From a checkpoint of a small transformer trained on Wikipedia: a variant of Muon for these matrices.
Each number is 128 + 24 x the weight over its row's rms, rounded and kept within 0 to 255. Layers, rows and columns count from 0. The size above them is the row's rms in percent of the matrix's.

# layer 2 attention output, 64x64, rms 0.239, rows 0-48, columns 0-63
size [ 99  90  99 118  93 110  99 103  89  98 105 102 104 111  96  97 101  88 109 111  96 102  93  79  93  89  84  92 113  88  97  89 100  99  79  94 106  94  98 104 103 116 101 104  90 108 105 114  95]
[[ 95 150 109 167 150 110 137 140 111  88 116 142 104 168 133 146 178 119 130 116 124 143 102 142 130 130 125 123 129 122 122 121 139 163 168  84 141 117 109 188  82 157 149 107  84 144 163 136 154 168 143 126 139 116 163 157  94 145 107 139 144 139 128 115]
 [101 141 159 152 110 124 127 122 115 111 122 113 121 105  87 144 119 166 103 172  92 134 123 150 151 126 106  99 136 170  87 163 141 107 138 127 127 150 103 160 137 118 151 121 111 114 118  79 129 121 165 112 152 115 131  94 108 136 134 122 145  82 156 195]
 [147 142 149 149  98  99 162 107 136 130 131  99  90 138 122 117 124 103 117  67 143 104 111 115 111 123 137 107 157 140 137 132 160 150  96 178 163 159 166 128  88 124 148 161 146 123 158 108 132 114 156 125  96 115 159 162 122 156 134 151 153 119  90 150]
 [125 145 103 128 122 121 131 165 124  92 117 144 106 145  97 142 141 134 121 132 102 139 158 138 132 140 105 135 140 103 133 114  90 150 157  84 154 134 114 119 153 134 150 133 148 145 151 118 149  98 138 135 139  99 215 157 125  58  87 115 127 119 164 133]
 [120 123 124 121 103 145 116 128 159 131 176 129 143 167 100 131 108 103 105 134 113 142 131 127 122 152 135 169 110 111 161 142 120 152 152 170 125 129 136 120 134  99 159 159 132 120 141  80 110 147 175 179 177 115 145  88 152 152 172 152 126 156 109 113]
 [127 134 117 100 114 113 121 131 127 150 129 161 143 177 135 118 144 155 110 153 109  86  99 137 111 100 110  96 117 117 134 162 133 174 132 108 105 143  99 112 141 146 132 147 161 154 152 130  98 129 116  86 142 135  91  84 114 131 149 132 165 183 143 182]
 [ 98 129 122 156 139 125 134 129 138 103 142 177 103 116 139 116 124 137 126  91 107 120 122 145  98 107 142 164 134 101 135 130 100 102 136  67 118  68 134 157 164 168 164 116 179 121  99 105 157 150 113 105 138 120 120 110 137  98 173 111 124 137 141 115]
 [ 95 134 155 131 105 166 152 105  85 115 174 138 162 129 164 135  92 125 143 121 122 110 117 111 149 107 116 143 128 108 136 121 112 135  93 132 132 107  95 134 123 131 106 105 175 164 120 102 157 124 102  63 155 160  71 137 122 119 132 144 157 137 117 108]
 [132 121  96 128 164 136 126  94 133 117 132 102 126 129 112  68  95 113 134  97 146 107 144 116 107 125  82 121  94 149 130 118 133  70 116 183 107 116 110 105 127  92 107 156 127 117 134 150 127 110 126  99 141 110  75 118 119 142 185 103 110 149 128 130]
 [135 127 132 132  96 139 122 137 124 155 111 116 145 107 146 122 128 129 134 155  86 123 155 148 100 175 152  96 136 118  87 141 102 132 162 153 125  85  66 122 119 116 155 152 108 115 153 131 126 161 118 110 128  66 117  79 120 174 109 133 107 135 158 137]
 [149 122 109 126 133 105  98 102 145 144 116 152 143 121 123 108 127 144 121  88 102  85 122 114 109 121 126 113 134 120 159 116 127 154 113 166 137 125 104 137 150 147 108 132 195 131 131 167 118 145  99  99  91 134 122 122 116 203 154 123 162 173 125 170]
 [119 137 154 116  99 129 121 119 149 135 115 127 158  95  87 154 105 172 109 111 133  86 132 120 120 134 124 124 147 139 174 133  85 143 121 167 123 140 118 120 127  79 159 135 148 123  82  94 127 104 141  91 169 122 159 123 155 148 179  94 158 115 134 148]
 [164 122 127 117 121 145 168 128 131 138 126 121  99 101 108 117 116  83 124 167 114 165 120 105 125 151 122 128 127  98 133 111 124  84  93 148 132 189 128 178 172 141 160 108 154 115 107  90 136 145 138 122 155 135 126 181 156 121  93 144 115 131 117 155]
 [149 151 122 148 114 141 117 116 150 112 105 116 127 101 114 141 142 152 149 138 128 186 129 127 106 132  96 155 134 142 169 129 134  81  95 100 113 110 183 150 164 138 107 117 151 136 101 162 106 103 139 125 154 120 117 158 181 112  91 127 179 107 149 116]
 [166 121 138 136  96 132 122 113 127 142 146 115 124 136 129 116  91 121 168 113 122 107 134 144 162 105 133 117 144 119 115 135 131 159 134  63 113 114 122 127 116  90 152 105 111 118 122  98 126 112  96 169 120 156  43 123 123 150 137  89 131 109  82 164]
 [134 135 111 144 125 199 124 122 119 120 111 103 146 128 133 153 140  99 117 118 120  85 109 109 100 107 151 101 116 118 137 122 114 164  82  96 109 136 141  98 140 128 145 135 167 139  91  83 102 162 154 145  82 123 147 145 166 132 116 106 114 162 104  94]
 [146 101 127 129  79 135 153 138 165 140 128 174 177 127 130 124 122 138 158 121 135 159 100 112 125 145 114 125 137 115 107 106 147 134 127 140  98 151 114 152 119 138 128 131 139 139 100 144 129 177 182 177 173  94 130  98 155 151 119 122 129 179  88 140]
 [141 133 120 143 113 119 139 115 169  96 131 120 104 106 143  82 171 159 135 100  90 145 115 148 138  95  86 104  95 105 143 133 139 101 158 163 134 160 103 131 103 106 106 111 110 126 146 149 101 153 142 113 110 140 100  98 111 105 107 185  95 101 137 135]
 [111 151 144 148 118 125 123 147 139 169 117 115 134 138 129 112 110 147 125 111 116 118 146 145 161 129 132 169 160 116 142  94  86 141 151 116 179  93 117 164 160 132 136 108 116 125 132  79 144  98 105 134 156 135  91 129  90 152 143  91 181  95  84 125]
 [129 103 127 122 123  96 112  99 124 123 130 111 102 134 106 130 144 104 136 119 100 130 143 142 139 140 109 141 147 101  97 124 118 103 204 135 112 163  90  72 141 123 101 108 138 115 158 133 131 166 137 134 120 194  86 157 134 116 105 128 141 103 129 177]
 [122 139  79 119 164 126 140 110 139 154 131 162  98 154 107 139 115 133 116 137 109 122 120 113 166 135  98 101 130 152 123 102 171 139 158 119 152 124 140 131 123 137  85 140 138 165 108 133 160 145 191 115 130 112  94  75 124 151  71 153 113 156 125 126]
 [116 139 118 122 112 147 127 157 116 167 144  93  97 115  95 162 127 137 156 137 151 129 113 122 122 156 107 125 139  98 106 142 146 163 134 193 124 133 129 152 145  95 149  97  82 135 116 114 130 136  99 145 172 114 118 121 111 117  97 126 150 180 189 116]
 [128 159  84 119 145 102 125 124  85 155 142 127 118 104 104 154 102 116 146 104 167 141  85 134 130 116  97 115 117  99 131 147 124 139 125 140 133 159 100  99 124  97 137  77 140 186 113 145 138 141  85 110 132 131  95 187 137 120  95 114 121 123 159 142]
 [147  90 108 120 158 166 120 141 149 108 116 162 142 108 136 143 138 148 139 131 164 149 163 112 150 123 107 101  93 181 132 129 153 112 122 142 141 156 154 109 126 137 103 108 135 156  97  84 121 101  96 141 142 206 103  95 143 125 143 136 132 152 141 108]
 [ 87 152 133 150 182 133 123 159 126 130 122 128 127  87 118 109 139 105 115  94  92 162 131 137 104 132 152 132 123 134 110 122 127 137 163 129 140 114 127 126 132 168 121 138 122  87 206  62 174 106 127 135 114 126 103  98 152 139 155 127 119 139 128 146]
 [112 170 119 148  97 162 100 122 131 119 114 174  91 106 112 101 165 124 159 177 127 126 147 121 138 110 140 137 117 128 144 139 122 130 130 129  92  73 134 117 135 160  96 121  93 138 121 111 173 114 183 150 123 136  99 108 160 148  87 131 100 112 129 144]
 [156 137 140 166 111 140 118 113 120 134 122 107 188 116 152 120 127 139  90 102 129 160 149 155 120 144 137 121 137 138 134 145 113  89 165  97 101 148  83 148 128  83 177 142 158 120 153 128 153  82 128 130 123 148 174 145 144 109 103 117 158 126  94 150]
 [135 133 168 120 138 138 107 126 143 134 120 139 132 146 118 124 123 115 138 148 143 139 108 114 107 111 128  88 151 140 120 135 187  76 147  79 182 135 140 109 138 129 142  89 150 113 119 145 112 125 130  96 121  94  92 143 118 144 161 178  82 102  99  84]
 [131 124 122 136 119 105 138 110 155 105 146 109 137 127 114 141 149 123 152 159 147 150 136 105 142 147 136 137 121 130 137 132 169  77 170  94 111 144 130 117  97  93 130 153 100 129 167 124  92 139 159 149 159 171 147  94 109  51 162 132 132 143 162 119]
 [111 116 108 138 133 144 122 163  72 129 104 112 106 170 112 115 121  91 148 118 125  93 143 145 131 104 100 133 138 124 145 141 145 115 134 159 154 164 109 102 127 133 131  86 119 187 124  99 153 153 133 154 131 121 103 141 182 124  97 126 153 189 117 150]
 [111 132 132 122 125 123 131 124 123 144 123 143 106 119 147 128 161 124 152 148 162 163 144 134 128 135 168 127 129 145 111 133 144 178 125  80  64 138 104 124 126 137  82 124 112  88 105 111 103 150 108  87 125 171 129  82 152 116 127 182 153 148 108 158]
 [124 152 113 147 128 131 110 152 118 144 109 103 169 122 130 158 131 115 108 170  91 137 135 133 140 128 149 141 107 104 147 135  78 163 123 134  85 127 165 134 126 126 137 125 142 140 109 161 100 121 193 132  43 110 153 121 150 132 129 151 145 104 109 145]
 [ 70 130 105 130 105 139 131 130 104 117 126  92 127 156 129 135 132 130 108 111 118 126 138 111 122 107 133 149 128 149 139 121 121 140 138 176 142  66 124 110 128 137 136 108 156 143 108 133 135 105 131 124  96  87  98 116 173  78  96 165 168 169 157  80]
 [114 124 105 120 113 148 108 112 136 164 171 129 149 138 138 127 102 146 128 135 111 153 106  98 121 131 127 150 138 129 157 138 122 136  98 191 149 137 140  98 164 123 157 174 127 109 104 101  75 128  72 130 135 174 104 115 113  96 161  88 110 124 143 137]
 [128 103 118 133 159 108 138 124 142 133 155 160 113 108 133 118 153 134 159 124 132  89 109 119 128 164 119  92 109 141 179 125 122 118  73 125  81 151  97 167  73 154 149 107  85 141 128 146 111 164 152 135 108 151 142 130 126 141 101 116 105 150  95  99]
 [106 110 137 126 132 163 121 123 105  96 111 155 153 114 160 150 114 145 100 121 131 115 189 135 123 132 142 115 105 136 112 177 132  74 139  93  97 102 118 100 181 121 128 129 114 117 149 122 133 105 139  93  95 135 143 114 137 152 162 104 144  99 184 145]
 [142 134 114 122 132 133 108 110 134 117 146  94 131 111 159 133 115 114 132 151 151  83 151 167 134 128 155 100 101 118 128 138 129 104 122 100 167  79 123 115  70 117  92 112 123 147 143 107 101 111  96  92  98  88  99 121 142 145  95 100 107 176 108 157]
 [114 104 116  93 120 109 121  80 136  88  95 120 136 149 129 139 109 102 135 125 115 146 126 146  90 139 178 104 148 131 144 125 105  87 151  96 127 161 116 126  80 119 141 120 184 114 114 137 145 136 129 157 130 125 182 119 129 111 140 126 140 189  92 146]
 [132 145  83 103 123  86 164 136 105 184 117 152 139  89 135 135 149 141 127 122 108 168 121 112 121 144 175 130 143  96  95 150 104 118 127  96 116 132  99 119 147 131 135 121  81 115  82 146 144  95 142 147 119 142 164 119  93  90 149 150 145 123 140 102]
 [128 189 139 129 127 150 103 129 136 119 107 154 111 133 113 142 124 102 121 131 136 172 110 146 121 134 121 113 150  97 121 150 117 100 153 136 117 108 105  80 145 150 128  73 152 154 160 124 119  95 175 131 130 118 102 124  99 123  99  62 136 105  90 159]
 [114 149 137 144 150 148 125 121 128 131 115 112 145 131  96  58 104 133 139 122 124 102 153 146 149 137 143 132 154 101 132  93  92  84 129 126 152 150 158 151 109 208 101 139  84 137 133 118 139 130 110 103 104 118 136 168  97 170 144 116 131 121 129 147]
 [138 128 129 150 161 143 147 149 107 109 142 119 133 128  98 118 133 163 146 141 130 160 148 140 133  92 155 120 139  91 151 136 123  93 144 156 167 106 182 156 134 145 109 114 154 141 126  97 139 162 106 170 144 111 136 167 144 106 146 131 123 129 142 212]
 [148 120 132 120 117 129 138 143 114 111 129 119 116 120 129 102 126 175 133 167 176 101 125 113  93 108 118 138 125 122 145  99 119 140 123 140 113  67 182 110 103 108 153  99 130 134  99 154 109 131  80 133 153 109 176 159 111 111 155 132  65 147 118 122]
 [140 133 127 142 167 104 111 134 162 134 119 109 127 135 155 145 128 123 110 141 152 139 129 130 146 121 109 128 146 103 149 160 151 204 100 106 155  73 140  97 144 160 161 114 153 114 155 141  86  77 133 153 125 142  85 162 134  93 142 150 117 138 127 125]
 [109 134 142 128 140 130  96 168 117 123 128 108 152 140 138 104 128 138 106 117 110 122 128 104 143 128  91 108 183 107 149 143 127  93 143 137 111 134 109 102 119  55 121  91 136 148 112 143 104 133 121  97 206 101 117 116  83 125 122 102 124 104 111 157]
 [106 144 123 137 129 106 130 142  85 114 146 138 133 163 185 157  83 125 144 130 126 129 139 144 103 162 109 146 133 168 160 152 129 132  71 100 126 122 128 129 109 129 129 126  99 160 102 114 104 200 111 117 134 145 124  91 134 148 123  89 119 111 158 100]
 [156 162 129 129  91 131 121 107 119 109 135 115 144 130 140 147  72 144 117  97 134 132 118 112 136 101 134 133 153 138 130 134 129 124 142 116  93 122 170  88 153 104 127 170 157  90 120 125  95 137 122 157  88 134 153  97  88 124 124  64 110 167  97 161]
 [138 180 151 124 132 135 126 146  71 132 155 132 142 109 144 124 128 119 136 105 123  93 123 137 115 146 121 137 176 122 145  99 133 140 102 147  86 124 155 116 106 191 128 115 138 135 123 113 113 154  95  93 112  69 125 146 164  91 146 100 112 121 171 121]
 [149 143 133 123 123 136 122 111  98 150 165 127 119 155  78 132 102 133 136 121 109 103 210 133  86 106 136 144 116 137 105 131 116 146 164 136 123 132 157 111 139  97 124 157 123 110  80 104 111 146 183 155 114 149 102  94 146 137 156 115 118  91 133 135]]